Weights of a small GPT-style language model, trained from scratch on English Wikipedia: vocabulary 8081, no biases in attention or MLP.
Each number is 128 + 24 x the weight over the matrix's rms, rounded and kept within 0 to 255. Layers, rows and columns count from 0.

# layer 12 MLP down (transposed), 512x160, rms 0.145, rows 328-341, columns 0-79
[[181 166 129 152 111 131 135 180  77 166  97 114 152 109 175 111 110 150 105 144 148 117 155 140 164  85 119  80 108 132 123 130 135  99 112  75  79 122 131 142 191 138 106 158 117 142 149  61 117 196  69 150 101 107 100  85 103 115 140 136 118 106 108  99 101 119 136 150 123 131 149 147  69 117 101 176  77 123 153 158]
 [117 157  88 152 173 180 139  79  97  83 164 154 111 115  80 149 158  91 137 171 154 131 159 114 101 155 125 150 153 114 135  95 165 118 180 139  90 132  92 165 143 125 148  86 143 155 140 144 134 139 139 118  98 106  90 119  87 159 173 164  90 123 136 118 156 140 146 140 110 131 145 212 157 153 126 178 113 128 144 161]
 [131 114 132  98 128 134  73 125 120 146 122 163  82 117 100 169 167  96  99 139 104 136 134 122 116 148 149 100 183 132 124 157 114 147  78 159 117 168 126 126 115  97 154 115 116 115 150 150 136 119 123 116 117 116 121 138 123 136 158 120 143 137 132 194 143 106  69 153 179 126 106 156 146 101 130 161 157 102 117 125]
 [144 150 113 121  92  86 136 160 173 141 159 136  41 181 142 124  90  69 139 159 139  77 163  97 124 106 135 233 131 146  69 152 115 133 146 107 165  95 137 126 156  95 125 128 113 161 112 118 114 118 137 155 136 217 109 159 149 157 122 110  94 102 105 115 130 143  93 136 146  74 132 115 139  90 117 134 124  81 103 150]
 [104 158 138 115  84 146 124  91 132 145 130 100 129 120 127 133 122  81 144 163  81 156 138 106 143 178 164 125 124 102 124 105 134  88 126 146 137 103  81 109 130 152  95 138  98 128 120 118 142  88 128 136  91 150 146 171 110 105 120 116 109 161  99  82 148 144  97 112 142 108 138 136 132 134  80 141 117 126 102  91]
 [139 163  51  96 149 105 118 144 111 129 109 147 118 110  96 124 104 134 138 137  74 102 150 147 131  82 136 150 118 100 139 144 174 100 120 116 123 149  93 135 139 119 180 170 105 174 160 132 120 121 126 178 146 163 153 135 117 152 131 158 140 129 157  90 129 126 150 155  70 106 152 129 154 151 136 145  93  96 146 104]
 [136 140 145 161  93 143 130 160 119 137 168 134 123 135 157 110 128 149 105  61 134 121 151 152 156 142 115 141 109 136 129 164  87 100  81 120 172  92 165 152 100 137 146  94  87 112 145 124  67 104 138 110 127 110 129 140 149 161 136 132 158 157  96 122 170 160 110 119 147 145 112  71  93 144 116 142  88 151  88 152]
 [113 117  89  94 134 131  94 160 132 119 113 145 113 173 106  98 113  73 172 121 144 115 151 143 118 184 157 122 161 122 129 113 148 166 172 136 102  81 138 119 127  89 125 141 106 143 131 126 106 126 116 167  53 139 114 128 136 124  82 161 136 145 124 147 156 144 115 149 109 127 160 141 145 133 116  75 136 113  85 118]
 [143 118 126 132 129 115 146 148 112 115 112 132 132 128  96 124 131 120 148 103 166 126 116 123 105 110 146 138 160 137 110 144 102 135 119 127 128 131 131 126 135 101 139 131 115 160 127 124  93 132 152 133 110 134 125 129 150 152 123 109 128 112 114  87 153 112 134 128 164 129 135 128 147 136 128 137 143 144 115 121]
 [105 166 116 105 150 121 100 146 106  90 140 131 118 131 131 122 111 114 121 116 158 116 122 114 131 119  63 111 111  88 106 148 147 107 118 155 126  95 145 124  73 114  91  92 135 156 143 123  97 160 107 124 162 135 118 107 104 171 149 143  86 114 127 141 149 153 147 136 116 128 105 137 158 126 121 129 142 124 106 124]
 [148 132 125 107 105 111 171 140 122 105 121 106 166 153 126 110 115 130 142 123 152 141 111 130  86 121 112 121 136 142 102 158 128 148 122 138 126 159  99 148 142 132 173 143 124 137 158 135 167 131 108 145 126 130 161 118 130 129  93 108 106 112 160 167 155 100 128 131 133 146 106 161 146 158  94 149 150 133 130 133]
 [ 91 167 144 119 154  82 117 143 136 116  91  86 103 110 144 159 157 129 139 162 102 157 121 128 114 158 107 124 131 159 146 159 165  83 128 132 121 112 104 165 143 147 149 125 130 123 124 103 105 107  95  57  83 171  90 135  95 165 146 141 128 124 145 119 128 144 172 124 122 137 122 114 174 169 126 144 134 157 140 147]
 [122 103 137 156  55 131 133 108 139 117 127 119 115 119 122 136 150  88 166 130 128 147 153 145 105 110 123  86 130 149 111 118 140 153 133 104 149 140 133 178 126 111 121 177 122 135 111 159 106 106 109 147 141 130 115 120 154 135 148 100 144 125 147 138 139 130 117 145  80 175 173 167 125 166 126  83 167 148 156 118]
 [197 161 178 141  98  86 115 111 128  78 190 132 156 144 152 113 124 126  76  99  73 166 121 126  96  68 148 121 112 153 117 126 145 106 129  95 135 147 119 133  68 115 100 153 137 113  91 163  84  91  91 127 159 150 175 113 111 133 143 125 131 122  98 164 153 170 131 114 147 129 142 144  97 131 101 126 129  49 143  48]]
# layer 12 MLP gate, 512x160, rms 0.255, rows 329-341, columns 0-79
[[ 96 131 113 128 141  94 122 178 115 126 109  55 183 176 136 120 119  97 116  81 132 136 132 115 107 114 145 206 152 126 123  88 112 172  93 116 135 110 106 107 135 175 135 117 118 111  82 132 101 126 123 121 134 130 127  51 138 108 104 126 159 115 128 138 131 101  88 106 108 140 150 193 139 159 104 133 145 115 137 151]
 [ 89 135 164 130 151 189 118 126 113 133 128 135 130 110 144 143 168 129 131 156 135 152 155  99 171 124  96 166 135 142 112  98 122 116 147 131 138 111 138  76 140 123 134 138 111 152 113  86 124  86  89 150 147 135 132  75 120 113 133 117 109 109 115 128  73 108 127 137 144 112  88 109 118 175 164 129 168 174 115 130]
 [ 44 164 186 190 113 115  86 155 158 139 104  75 154 112 146  98 112 147 115  90 105 161 108 167 164 188 149 106 119 111 145 131  95 102 142 107 108  90 119 144 119 142 144 152 133 163 111 170 148 123 108 172 133 125 135 130 123  30 176 140 156 173  70 105 110 102 157  87 141 152 123 182 121 129 163 117  86 161 148 107]
 [126 129 131 116  91 143 110 164 116 188 104 118 171  98 122 141 143  99 168 140 138 142 130 128 132 112 162 115 157 140  92 137 163 141 146 158 112 112 152 122 152 142 137 177 100 155 104 144 133  99 156 111 145 129 142 104 131 122  84 161 128 123 120 111 137 148 171 152 103 153 145 140 124 117  82 149 160 145  80  97]
 [121 135 142 127 137 168 150  76 110 118 144 154 126 136 137 134  89 125 168 102 161 109 125 165 112 154 144 139 151 113 163  88 111 125  55 165 100  89 140 163 122  93 207 126 147 145 145 159 144 113  74 171 147 150 115 146 143  81 103 105 124 134  86 191 119 170 146 153 182  97 150 117 155 184 111 157 143 123 187  86]
 [101  63  94 128 111 112 109 125 179 142 103 102 110 113 120 130 144 122 141 160 114 146 127 118 138  92 162 126 164  82 119 132  69 135 168 112 121 132 128 110 128 114 125 112 144 124 126 174 128  87 136 121 111 153 105  99 131  91 123 131 113 126 169 155 109 181 101  81 103 123 129 137  96 116  86 124 155 132 192 112]
 [124 194 109 152 119 138  98  74 120 151 177 117 165 123 160 137 130 112 132  83 120 176 184 159  96 199 143 114 136 137 132 120 115 150 173 188  82  91 164 129 113 140 146 166 135 126 127 108  93 150 105 119 104 109 150 133 140  90 135 120 161  81  91 169  96 129 165 149 188 137 119 171 128  67 157 149 137 108 137 160]
 [133 113  91 123 105 130 120 127 131 146 135 125 113 128 136 103 147 137 144 114 116 131 134 138 119 102 133 141 140 105 154  93 110 140 136 117 142 117 125 144 117 135 121 112 150 141 128 126 151 135 142 137 108 102 123 128 136 145 131 112 128 118 135 144 113 140 142  81 145 117 126 123 114 135 133 123  86 116 158 135]
 [171 116 155  93 110 143 134 147 150 108 106 160 108 139 169 183 122 105 132 118 161  85  83 150 129 117 121 106 110 147 111 126 134 142 140 107 116 101 109 149 133 122 139 149 116 133 115 147 161 131 132 136 132 145 126 108 117 121 150 140 139 161 142 121 133 140 108 135 111 116 122 121 126 159 101 137 142 139 121 144]
 [138 112 137 142 117 157 133 112 143 111 132 110 142 121 121 131 119 120 115 138 139 148 145 133 119 126 148 100 119 152 122 144 133 122 127 149 103 154 122 119 152 101 113 132 129  87 116 120  93 124 127 137 139  87 141 128 136 154 155 135 174 141 117 116  88 101 149 146 145 142  81 127 132 124 133  94 114 121 132 158]
 [118 128 131 144 150  66 133 142 123 150 124 143 139  97 128 149 136 137 131 135 138 147 127 207 117 135 137 118 165 115 141 136  89 146 122 162  96 117 164 120 128 127 100 128 126 126 106 105 129 140 117 129 106 148  75 126 154 116 179 124 160 147 126 142 140  87 115 198 122 144 137 109 128 159 124  96 138 123 123 140]
 [170 117 202 129 118 119 127 123 130  96 178 118  88 116 134 180 119 156 135  96 147 105 179 107  94 134 121 139 107 167 142 114 167 154 129 150 118 129 126  94 122 136 146 139  81 153 144 151 101  88 100 122 133 118 118 139 117 130 128  85 122 144 153  75 124  87 153 131  93 143 121 123 134 167 189 157 103 120 157  65]
 [121  72 171 163 141 123 104 171 141 183 122 137 156 185 149 140  93 129 145 158 142 128  62 147 115 139 160 120 102 112 102 107  93 179 135 167 133 135 141 100 118 143 149  98 152  90  51 106  91 112 109 155 154 120 132 142 132  94 154 162 133 142  97 102 134 112 111 193 110 132 152 125  87 176 123 105 164 148 157 111]]
# layer 12 MLP up, 512x160, rms 0.251, rows 329-341, columns 0-79
[[126 125 115 119 143  98 155 193 141 135 112  70 125 141 105 153 145 119 116  99 131 147 154 111 126  92 175 184 157 117 105 157 123 156 131 127 112  77 148 158 116 137 114 122 106 172  62 118 112 122 121 104 111 115 112 114 148 175 111 104 147 116 132 157 171 106 149 132 145 140 119 120 135 109 181 100 147 171  93 111]
 [151 132 172 100 115 149 100 131 113 142 167 113 147 115 134 142 151 135 153 109 130 131 154 126 182 102 130 128 131 109 112 130 177 104 143 148 115 123 197  89 134 175 161 134  97 138 110  86 106 113 130 143 151 134 117 103 127 131 125  92 135 140  68 101 136 100 115 121 103 134 179 166  94 141 118 142 161 168 173  98]
 [ 97 154 134 169 125 165  40 123 127 101 114 106 176 155 116  95 179 130 104 111  72 202 125 157 186 182 137  59 147 135 112 130 128 110 130 202 162 137 124 118 127  98 121 101 137 157 110 145 103 146 138 190  90 116 121  92 151 106 118 112  98 135 101 157 143 128 183 176 125 154 167 113  96 112 181 137 101 187 149 160]
 [126 103  77  95 147 136 118  88 130  87 145 136 111  94 132 106 140 140 104  78 133 119 159 134 157 139 141 141  97 130 137 112  92  89 104 110 102 152 142 159 110 119 100  83 139 116 141 133 116 112 152 104 101  62 124 139 157 146 141  93 142 134 137 123 137  74 109 141 101 118  95 129 104 130 126 116  79  91 139 131]
 [160 143 151 131  94 143 123 170 119 150 117  86 131 130 100 153 158 163 110 133 170 125 117  43 149 116  91  53  94 160 148 121 119 167 193 139 180  93 114 136 151 150 158 116 196  97 135 131 111 142 143 107 156 115 125 122 111 143 187 150 131  95  54 165 138  58 128 102 128 179 110 159 149 106 150 118 165 108  87  80]
 [138 159 105 136 150 119 109 168  94  78 151  83 128 116 107  92 128 230  85 104 130 160  90 111 106 153  99  98 163 127 100 139 140 131 115 142 158 142 166 114 122 146 117 117 155 145 130 165 110 161 113 159 119 123 138 159 142 119 168  51 131 150 179 102 135 161 188 145  93 132 139 123 143 123 132 104 114 156 125 142]
 [ 69 125 141 166 140 126 157 118 130 171 107 110 150 173 172 159 125 172 120 138 159  96 126 142 158 119 137 155 157 159 133 116 100 137 101  91 184 112  99 100 140  99 192 159 108 116 102 111 159 147 119 127 116 146 123 137 122  96 115  83 127 121 130 119 165 113 127 110 131  96  93 142 141  70 109 192  91 137 133 145]
 [132 121 109 144 116 162 112 114 110 116 140 106 149 112 134 119 136 142 118 131 128 137 147 142 113 115 125 136 127 125  93 123 119 142 131  93 122 162 122 127 134 127 129 124 142 110 118 115 108 129 121 107 120 131 122 126 118 125 135 122 123 158 124 158 114 137 126 127 140 156 138 133 124 127 134 153 124 128 143 109]
 [ 77 127 157 150 151 164 120  93 139 119 147 145 158 140 143 146 140 124 137 131 106 144 124 128 129 149 123 146 138 116 147 149 139 109 102 129 126 131 120  96  94 124 157 156 130  85 157 144 177  81 102 128 123 135 130 148 163 109 141 128 138 119 106  66 118 122 122 117 164 132 131 129 109 135 118 108 114 103 131 126]
 [125 121 128 137 120 124 142 107 148  91 142 141 166 135  99 105 109 132 162 140 111 152  89 141 144 131 123 151 146 136 133 119 128 106 143 100  85 109 166 125 120 121 117 119 140 123 129 134 122 140 145 122 142  87 130 184 126 125 117 108 140 151 158 154 132  67 166 137 125 111 167  95 155 117 129 142  90 150 130  88]
 [135 121 127 121 122 166 134 125 135 111 116 114 108 140 130 129 123 112 106 117 112 120 132  83 125 145 135 149 107 138  86 113 154 122 130 113 151 137 117 131 140 102 152 134 122 111 139 134 127 120 124 144 137 117 162 135 103 129  92 113 105 110 135 112 125 156 134  78 141 115 122 159 138 122 146 144 118 138 130 128]
 [142 144  80  97 172 121 170 162 101 157  90 110 135 159 170 116  97  96 141 100 101 119 103  85 136 102 111 175 121 128 125 138  96 160 114  93  93  97 147 174 127 135 127 145 133 129 112  95 109 151 115 131 146 129 157 128  75 116 108 135 137  98  91 137 117 144 137 118 144 157 122 154 113 117 120 135 127 104 150 138]
 [157 154 140 123 139 126 108  92 114 170 111 106 168 116 130 145 159 104 158 142 127 135 119 136  80 143 104  91 152 117 148 115 155 127 112  93 132 128 139 126 121  84 113  77 107 123 203  91 143 102 110 198 119 107 134  92 166 111 132 110 107 101  85 155 122 118 121 109  98 142 149 119 131 110 149 113 115 150 142  85]]